From a checkpoint of a small transformer trained on Wikipedia: gated attention.
Each number is 128 + 24 x the weight over its row's rms, rounded and kept within 0 to 255. Layers, rows and columns count from 0. Numbers have three digits each. The size before them is the row's rms in percent of the matrix's.

# layer 21 MLP up, 960x160, rms 0.287, rows 739-759, columns 0-159
110:135160123115117139165153110123135110128086114083127127146123124151115092164166097112160157117103126117110157142124127117080126158108129141111129185147131148173111080142117139141117123128151133181123125109094122106071106118151089113080091137145092059151146152137118101151092103104075175140128149172164121121128131137123117163124147110114188145130113114122134143140118118108124125159113154160150175115115111148123127134144140112140122144107127138147162131176103117132127173093116127
051:124126110135152108134079151152129111135123123133149111162097100129166128129126085157103134112130143127103141161135131178100143098122149139117121133086126133120149098134054140138128150124120139100086132126147113178141125142073122132157095114109110120144111130160137119143160115139179069110150138138131121128146093122131145139136125130121076031166095151119097129126084112125142165159156087177088102100153111116121142108104141113129138104137140104129118121131091126151139125132090125
096:178156109135122155123105122148126131134115100100120145141128144086128091120092134116137111112121142179142165152118124126129134106135126099162137149106156112148172111116150133118081164122140134166146115139126114088109126155074141184127133150143176108096146131137111128155128123148106105112127121147125141098130090145128088090194140109082109091193136115142159114101149123115157126108184132113153126122139131119138123117128102158117138095138104089126099162127126142141162054126094149
101:103116166108132120123150130093194114141120111058124141112094113086077131142120167105131116128136144165130115145151117123115136127122113112094098118110119123171092124139126141150127154152136076110124117109129139113109095150122153132122137121157133103126147148165160120135101095126113121140117107141149155150139134138118124129090092143088141076154150132146137170162133170122145123139143068123093066106133110127107153109058166117149132086098119099098136163128139126164129095101125135
106:141106137126118120124150087126122112111128151127108085135068078139130173144138134134132152125112137119128103099162203109122131148142144113152118169116162126102121146185141110095089067140119123137168152152119159132165122158125148133155143122131131158114117129135098133132140143097151157129128121128112117139187138134121139126135180103117156122121108163106136104123163106173126126133156111162122097067139123138161172134144126118117171127169117118136121101103184105152134161147112095
088:089100082146141146151088157124086097129166118106101092143133112111131142103167125123136116154144097150116077096107113093098136124093135147116151152148108111139132139067125132139085150132098114152085133137159122153107112088148133148151090140092112111122160163114115098089106087160146107121112157121123100124133144155127149108113137156122132120153169120156109139127124100135126129129124117120144079118144131103164106145151079085137135103128136177121118149123131147102169164112154064
105:135121096129113170151132115092116083097161116095156178138162122115122162126107091122159098125107124115148128134112121132156159125142117088098098182066121161101134106098093112068125093128132129135152156122103157132122093143098126129134141123121130074146166132146122091151124090133163140142131132113109145160146136163105106143107138105103111073098137119147134148097113129190146123121127172109119171145145129126083166146114145165158151112119136102106099143121114122140134127155141133
103:113143137131106149137127113124121076145124165113112151170128140142126136139122129095163101151139110146132163131100110121105104093110141103132150114084116077080156103096112105112127089118133097187159117120133147136118098140146158135084086169123122142137108084142101130148158133108136149088109168134126113100096118102128140114104122158115087168133106162111135136121158116082135136101155108138127187129125079141164140150125134072126101144150100178108147104115150164140142103149123138
091:109117156132122153150147057099127107104127122147152116184119129092117112099100125112157108121110107106127121086125124135110125155110156134153132093130101163105164131121105109105104139116115137161115150115135146115131167152188128111128142137107170072118108144159084140139119113142128160128109129080169156165124118145149135144119105083160062123095128132078097153120140187124159142126156095141142164130168125147102157136081124101150126149135107130091138121145143137118131145145124144
092:125140139134089111083125128122118116133113180109145144143142134103128122121170177148171136135142123135138140157138146138146113077111104100133127171101144092127095146105128096102125113137159113168149167141139132192150149153157082129105140121107113130137079136148106115141145096132108143120092152155145137187107145167148114108137105157156154141100160122109108117132094105161155113150104166139103174176122136142061138151137112142170153101141141148119114130119132135172157129130120157
106:100106160093134127086077129101159099104070108155119148138135089089107114113153087151097165122101146092108180152163148122137135156141118141129102143144130090134115089115112108100157099145160120140137117130146124145092117125173126081099178131139074101146111098130123125135145092095111100116158139116120151174110159111124094153128159116129133100118111146139170121111134153149133123133129125088129136110123096140126146113127095119097129122088118094118133150107102073125083123134112108
109:137169151114105135141164089112128131093132100071135068096121136103105113120126137100122111144130143109136122173126152150163142095078171107115103156123110096127154101104173117112100150149130164114084104183134128113122134125144140134161170136107149086094170122093159123113131123086115118122086169110109134171136155170113163098112129151130137152126120098147141090135141125114160110162140118151103138134098151125134096106137125134153106169131167161124097140118124102112122099122122105
102:134106122141101124135125124099119111138133148133152127101148131101089138165172116110098133114128129143138132095132129087151135116135121153091101153114145135131112095142164138167140127146139135145110118141166142125112130131085169132160134161154148110144140143107114158165100168177114137150125137143093114118106137139150127103166137153115097085141164108151135147190125135152143189175138101109095091182112143131144140112105116138073082107066134140151100130112150121123176147181110125
110:168123111152149104088122164136091127105103091118104174113149098153157126128097112137099110134113139166162090120076124121154120193084094116120135135087098108111098127097153154159131127152133148088113119138084149073132177137142130154136177158114128132116144117142082131163115132127110114104137160118136111137107127172116094122171136165138140114142130109108117165147082146169121125141118148119132096168153134107159149141115138110101129121140118160137167116107128165115137102125148144
092:108102080160149154122149128098186132162128153111118110115124129141082100148145110139127138093122164175180091098125110147092129118112141118124130145117144154120139131081128151140115155148130118124159083135096109107125120178117127092133109140092164119086158107171146134153086152104120135112103103103146106119130134167108130144160181104139119132099140117105132126082126120136144145129195074108151093085089139145109149110122150123110115141150106155139137125143138142138092157103119111
121:135090141097076201112094144078122122117101120148095140111124146139119125114100131122080128104114123129136127124100126109099127146145103093131134127157146166132141124105144124134096097116112103164136101159096157151124120166136101168104132148133174171132128152084102155184071110105136119149086149109108117150152136136112168156093122112099153120148093137130155134137118118148098124163151141158170130143109104138134151065156151118149133111146137124135160141146104140094168121130134146
106:120136150151169157089146126100150105125132141120131129118121138128120081147084128080167149101140083157126076080116135101112150147119126095125141176145129159107110131128106123142145126156159099124105061120110124130137111106103119115117093139128125134102133126112163150102086092133130101119098148126111129136137120135186139151132114102068135134128118196140120144122151086124117144133128134105113121159174070112123126140075123093125159147152103137149155100150181108114125112147145136
097:161141132131128126117114129172110190155121124134174124136107124131126134137146102148123107129115105171136134113146126166124187160124088113155150133148108173162096123114094131129130114139137136142125089134120155133143125158118113085127139120189135141125094131200149080124148115136104180129157106099076117112133100138145110126090117144137137153143164122110130164128154130143179118186105108139137113115124149142171118132110127177122115135111080112129120087113148100148105082155146142
108:106142135136124162135149131155113128159119099112120167141121160093150088172122114142126130167121117099102144117154153120125182165145161133164162142108134128176147097134130112134140127127126110167134108085141146065162140139135141073155058124129156100113143096138101155182131093107123095178155144150105138110163096130149119107121156151108124122142093131123133128106130118127094130173118087158107112126154135118134117076128126113141138125097077153139115124141113092144136087142112123
103:150118153141180194094115138200128116157130092098113148106131129129115101109153123157161150156166125120101137164114097137106137133120141124136131140096110150157153113135127121132090183097094122119138087124141155136159128124112150122128139139136131149167111140120114140203140106154150070117141135112139115109154104145131115163129137127117116118101080142116138117092125133126153109118137081140114147157122126171090139129180102149131104144143136087145096118148172176131126136150088108
104:119112129147146134104147160110094168175098142103122127136115150134119124137146117108137153102155115124158140122170131130157162087160127158133125128078158144138151145120157140122118093107156116118126107166090152059117122142107125109140126110157129151124139132126139145115104096112100117134114130088115116139141105108168155137095121107109151149122176089113110163035137136123098137066091108140118058091127139164154113129154084145115131141133117136125163132127108121118126117100099142
# layer 21 MLP down (transposed), 960x160, rms 0.291, rows 739-758, columns 0-159
105:111140130109133130137108120105102140139091178137111121136133128128124111150143144118079100095111105179122133110122131141116142151147123106132144119085096107129132135150132098139143120115099159128126182147172141124167150160167158087126157115135092102083135132131142130146152142162104089104128145149186150127137156139103184131134107132100075109121118156071127173089180159149146149087112094114152106122174112102125123129094138138132108113090108096150133125141124107126148085107105138
048:121142102109090134111150101138152145068102115140149151114102116130146147085168181175107134100162122116139163135164099151178127157127135108121158129137112110104097125130131173119132147148156152084114146111104117116159110117110114119123137139103111116150147139126155106115153117117144109087126160097141115156149074137142136131132103158127126123136110138103134104121127166150127129165102162133095116117136130091137151096104136162142185118122139055145194173141112125151165144157114124
090:085102133130122111182114103160139132149179108121107137151098161125094118122120117122109092134135109124114137083138104121130117151154149129122114143097123135098076137122137132129145094106138141090102154117123148147128120055166160130139141143163120094121114093124124128137157117127169143165123144072092145133131145118127138101109075127083138119093121139160129078124108102102092149117154112157121132077124151144149192126125134126120102168134164124126136139077112088098084116144117122
098:155134149120096122102160092187164141122110112168109125105171116136128125136155137110157124145087110097123134159099103158126161139153111109113113155120107158133186151107119074127096181125147111125145131116104122132138095122109142103163130131147134100080127099136158145147133129118076111174143137105140103110113151125130113121137143125163151149106121115145142132138173148159143135132088110097146138157171077106119095136095110162142098112080105118096101141150106112140119097108176104
099:112114099084127132114138145086145143107128150146127146137156119124099157087117106170167089101154097104113148157124143140146121121121119128109143143154151127138108076118138057149139134148139133095155127131133145127177129163087117146125119102121109140165094138118123138124070051112128106125138085092113101103178112136148123148161138165114141131101090155112134130118107132128150137119118173172088146119134112130125130140089101132135097127114116095078183127133161131148128107150151141
089:143146177075122104130150146133149091140110105090122150131085089165139094117143157120143154147106141095081122143139108128142141159072133087149088126131120128115155114108130118164146118130162135137123129128161136089126093095103123102088111099127132136116153138120152104129141109139088137118134152116133133116134116125097112149127145143092154162147126088141125147109112113134114092109205123135080110123102106149121114114125109111183130167129182142137137179100190112105127091134124134
096:100085183125182093151140131119174124129155130129101136172121136159130113138124118179092143147088142121137143157143131149130109117143150141123128088137136125162110135116133112142122138114142076126124125128103121101108125080108098157074075161154165138124116119120124123157155130140111147117153109104085080147164089156122128164128102111136116123090144123173170122092143096124070143128115157078165153113121144159142104106148117133092107159119122123126163142145108142169127119130143132
097:117105138145149078115111115122160123096126139161152150131095148144143124140125103149117179139135139118107134133137123125180147164171165127120144105127135181172131137146109130114146124094149130145134124112160146130112100140107111127125126142192132128153152149140146145138159117112088107148141109114104121162151099111083138075155085163121153119127140146149066105125163101116131151148102115125153074114139096131162098105140162150162087167087110095117111141087167148149108107131144104
093:155130125164139119150128124137104150181118187117140145113150157133117110137099139147092097124112148126128096141132168170139113118102155097147146162141115070144115180140083127149085081116087113130068153098131136162104136151134098148149136124143123125156103159136138153149149122108138145117108125126148146143136161131158123164126148143102176157116159135133111090161094125089122140107087179123137115120119118124111173101095091149101131129130150156146151113147123177096150107117109122
087:110093129161123094117105123153116103117145059161078104155137127122168106108106119148114123093132123150161144098125165133129095159143159128109149146123134166145153143099129115115166094117147134111128119145143118127133120113096116094073137147123158110153152112119161081137096132128105122122150105159131104133136121122082133118139191170156131111136149136119116183083168164110091130136154102128099127106122098148157122104087146137138136160127141122131131155180145134087141091113097094
100:152151127132104138087143129169131151177138128099137137160127121124121122127121108132109113089091116148126105095136131115186107124132153115149100086114134164132120098123113190155149099158091136129154169109124077095140101059108096132103144169106159144144095108168158107126143127126156143109094167131116175132119143121151156113114151134109108122161148119093123155145119180094098151081100126110133109139145130159115124149094151160137102099092098133143101128123122129142119122116094144
115:187154146128119105128138141163092106116169129149175135101123097119152117132111129086126154138126167148125133121149107120082134124064122160155106112132102183152100113144143094141138152139112093124129149117116072156144097112120142153133148123097072176132115095091161098156109116175127146125189141105114148145138149131103135146150124148164107140115157124110117109177098109133096120097158158118139145123112145136122097178106120144138094122125144148139163110120126152119130137146149155
111:130144125090080136115151117095151131117097135144075157117102104129146130100091118125123126134157147119127124138143122178129084111116111124163124128151072162107107166120154117147145149121076154119127137091128166176173141123173103135096117147142087119146141092115152115135131128099130144152105109119183095144121108123123150127145078092121127185145128119054125118135149119121096133155109130115147160130127085129127106131127095123131151188127095096118141098113159100104138131139125123
112:128121111105120165098100128121134134126164086126134118173112146198154139124116141162145131104116163093116104130084098121153096129139109126094132132110125149099103120111113116109073112130156173116133113112124148163129151173139146126111157135153118153142090126136150149173161114085094139070110121138154162138109108162118134138134154121153109158170113134098115093105128097127159142122128136118136116140157156145114139099164096156089148100108103095158129166077154121137128106083107140
096:131145108159119128141114120140141152132132073169094141136118115138133100119150170120123139128143101159097131131136141119156115118133101132123136118126171121167122146116136092144118112162140144099147152164103144096197127104120089172087154127129131109145123133165136100092106105118084127121137156064102149100069089090110152114134145163093105146121145114125110099162166147161150134110120135157112080150161160125129130123135148153105115147129103133101115104080175154135097153152146142
117:134114097159140102117060145118128121084155133105116137134108145162136132095143165093129127167130206118113150096119094114094108160103125087118147165123102109134113089112151161108169167116115118144141160115095150129118113123105137160129151130106072170136098151163085150111141114115096134149110157126146082150125136115138113098151128114149151125154165112135138118146100132118145127133102142137155118125138091104139120080186108129095121135100144091119147095141115155107139094143123145
124:100172125182110105115108138104159153109132129109104137147145157099188116108134112155152165104145124126129122093118099128122157106088084145162130138128064126126092116137136109131136124109074172162100129114125132114127136119098125149130130137160112116101177132157135142105138117137145110146111127154101160145119146097095144113103132136068143094140068132118118153125125085122131164121125151100163138116107100134124121115135095087122162112145101081089136117189117135147127101129087132
098:130112171119134137144120136105074126129136180089102152114121120103116101122155114136103157151071145123133154097142137072139123137113128150153161133139145117123148169143133075138135149143148096114133123142147136147138117115122109142128139163139107176123159117107145168134094074128127122164087173132096128158151138116094131107136119126161141117129110152129090160146122157142126181133151120096142120122116146156071139119154121058149075123111135134115130155136172158104139115176163141
105:180102092135076125123125070136144130112103137108135123136127151108139138135118120099142111083083158164117119126140125124089179148142065142155107114098146117077138138136097109122122098129132160095135109102107128132173135110115127132114137138127115155154113132145166136141157101125130107163160138152176142166106130154133129149135130129105143113125088124104092135112173106093104137144128126059097125115088109094091124107142099132138156105183121124108128131148124140113145131059141117
096:109109121144139105091127094091111140110126127147073143147119129138108144124135144136164128122141101129120095142111110151104189167105120094101159061143153151156125118112133148090174146116112140103122115103150159090133146116151153115107149160146154143114152168141123117130161120114166109207140168143130107140143155138093163146087131138150164129113122132155115116145131142118138142131175111137109108151096098145137154174073139118136127096172142143109158133163156093128136141149149121